Weights of a small transformer language model: 3 heads of 128 (1 for keys and values), no biases in attention or MLP.
Each number is 128 + 24 x the weight over its row's rms, rounded and kept within 0 to 255. Layers, rows and columns count from 0. The size above them is the row's rms in percent of the matrix's.

# layer 2 attention key, 128x256, rms 0.0675, rows 79-84, columns 192-255
size [103  98  96 132  96  80]
[[133 135 153 118 136 119 138 137 114  54 165 128 155 146  93 146 103 120 114  93 142 148 126 147 115 147 170 120 126 133 119 109 116 131 168 154 147 141 193 150 128 125 128 147 139 157  84 113 144 121 143 121 159 135 111 119  99 120 139 123 139 133 159 104]
 [157 150 121 101 137 118  72 122 137 137 113  99 117 113 142 117 115 135 114 140 170 128 114 128 129 187 130  68 131 141 103 114  80 171 160 107  99 142 145 136 129 108 146 157  55 135 102 128 128  82 121 120 150 100 122 106 141 128 127 130  98 140 144 140]
 [151 143 165 111 127 115 126 145  97 117 108 197 147  96 118 158 116 100 112 124  78 133 115 119 138 151 122 117 149 109 135 105  88 112  92 150 131 168 114 156  92 147 106 133 143 146 149 165 123 117 128 122 113  90 122 146 160 128 153 138 159 120 142  71]
 [106 167 125 175 139 177 141 132 101 151 120 132 129 108 177  65 121 113 135 141 120 112 104  92 153 138 143 160 125 108 136 130 114 132  85 134 145 137  92 139 128 133  82 133 162 125 145 124 123  94 106  78 145 118 129 143 165 105 131 164 168 117  82 120]
 [116 157 136 112 144 171 146 124 134 132 160 126 147 100  90  89 123 158  86  64 120 121 144 109  89 146 147 129 125 115 121 110 126 119 155 147 137  96 145 135 162 120 107 105 142 132 101 136 137 191 124 168 129  76 146 125  93 112 112 134 141  91 172  89]
 [145 128 153 152 103 120 106 138 164 111 128 146 102  96 102 202  91 161 143 115 129 139 132 100 134 123 127 130 153 141 191 134 157 102 158 123 199 127 140  93 125 120 115 165 134 169  47 127 127 172 139 113 103 119 113 141 136 128 158 133 137 120 106 140]]
# layer 2 attention query, 384x256, rms 0.0792, rows 80-84,208-212,336-340, columns 192-255
size [ 78  75  69  93 164 104  92 102  84 142  96 100  82  96 153]
[[112  87 119 162 121 123  86 106 102 138 126 180 110  91 138 111 104 114 149 131  88 105 149 148 133 141 143 144 173 134  96 139 122  84 117 122 139 164 111  90 146 123 139 127 132 127 121 115 142 153 110 186 107 149 117 117 147 157 138 142  80 125 115 121]
 [117 116 102 131 165 141 126  99 164 135 152 119 150 160 106 132 144 120 156 114 146 121 162 113 123 181 148 150 136 130 114 133 129 126  93 123  96  88 138 143 148 144 122 133 142 130 101 120 132 123 168 125 146 132 167  98 128  96 117 123 116 130 149 159]
 [150 121 174 147 143 168 142 100 147 102 118 166 143 160 117 146 163 131 106 100  88 135 137 141 116 101 148  54 155 157 111 136 117  98 158 114 110 156 143 145  72 108 142 105 151 121 130 156 119 111 170 139 130 111  96  94 114 157 159 126 107 108 105 122]
 [125 158 120 100 107  83 158 102 116 143 132 124 125 158 134 119  87 117 134 144 110  76 128 122 120  94 120  97 140 127 103 140 128 155 141 134 116 156 111  99  66 157 138 157 120 126  95 151 138 110 177 135 110 152 120 151 107 154 119 135 136 116 111 163]
 [ 92 107 124 122 111 113 130 145 145 141 120  91  90 131 120 135 129 145 143 130 154  84 157 137 126 120 132 114  87 151 102 101 100 138 125 101 141 132 145 112  93 158  92 148  99 142 126 137 102 138 129 138 111 154  98  96 108 125 143 101 137  77 114 126]
 [137 132 167 145 134 157 133 170 137 114 152 107 155 115 137 106 145 152 146  92 149 142 102 120 114 152 137 140 117 136 104 114 111 118 122  92 130 145 141 139  77 154 180 130 121 121 166 126 148  99 139  76 143  83 116  92 116 123 118 154 122 142 122  89]
 [100 114 134 141 146 191 148  90 100 116 126 122 116 121 165 139 169 116 133 127 101 115 114 159 125 114 148 136 109 115 106 138  85 117  95  96 116 130 157 131 107 164 121 141 156 126 139  66 102 133 134 116 118 125 156 145 122 124 152 123 162 123 110 118]
 [135 163 138  94 110  99 145 121 110 147 136 128 148 116 116 103 109 116 155  87 173 124 116 113  79 166 137 105 140 143 150 132 129 146 142 137 110 159 116 118 137 106 102 160 131 140 110 145 157 126 110 127  93 131 146 135 121 142 100 122 173 137 144 150]
 [117 109 139 133 127 156 115 127 138 151 120 136 142 156 161 121 152  93  79 113  78 130 166 133 151 114 140 201 120 131 135 162 119 114 105 178 141 100 162  91 161 116 108 141 116 124 147 137 122 121 129  90 142 124 124  82 140 112 127 148 146 131 120 119]
 [120 130 130 134 187 128 119 132 111 170 124 161 109 153 106 151 125 104 109 115 132 175 162  70 130 119 129 161 129  87 160 183 131 152 118 147 121 109 114 113 124 132 122 131 122  92  71 147 122  93 135 128 139 119 138 147 149 143 108 164 191 128 171 143]
 [153 106 167 123 109 151 162 164 125 104 106 138 110  91 118 133  92 123 174 147 125  90 161 125 140 116 172 168 118 104 134 114 145  84 134 169 125 175 141 108 168  80 169 139  76 111 152 123 112 129 106 128 146 123 148 145 134 145  90  94 113 117 128 114]
 [110  96 117 132 106 126 158  63 157 102 103 134 114  86  96  90 129 125  93 128 105 114 118 155  78 127 164  97 149  88  93 100 108  99 142  78 107 118 116 125 166 120 130 140 108 145 136 123 146 153  84 138 148 144 135 111 104 116 149 122 128 139 143 154]
 [133 138  95 155 111 157 161 147 173 119 107 109 146 139 130 132 144  97 157 131 127 153  91 148 134  97 154 138 153  88 124 114  86 140 120 132  95 132 128 106 124 151  92  67 164 131 105 140  99 112 131 118 126 126 130  96  76 135 122 121 106 100 140 146]
 [113 112 129 122 136 106  68 140  72 122 104 126 144  99 123 129 133 132  97 113 161 133 116 186 110 131  92  84 126 105 125 152 150 142 138 136 135 152 102 158 127 147  92 121 112 135 108 107 155 112 131 126 135 104 120 116 131 100 123 101  96 146 115 101]
 [109  89 123 140 139 160 111 135 114 122 115 125 135 136 103 125 154  98 121 156 190 107  96  97 122 107 164 108 103 125 105 110 110 108 130  96 138 119 104 112 101 140  90 126 104 136 118 132 128 134 142 142 137 127 138 135 136 130 187 153 145 111 110  81]]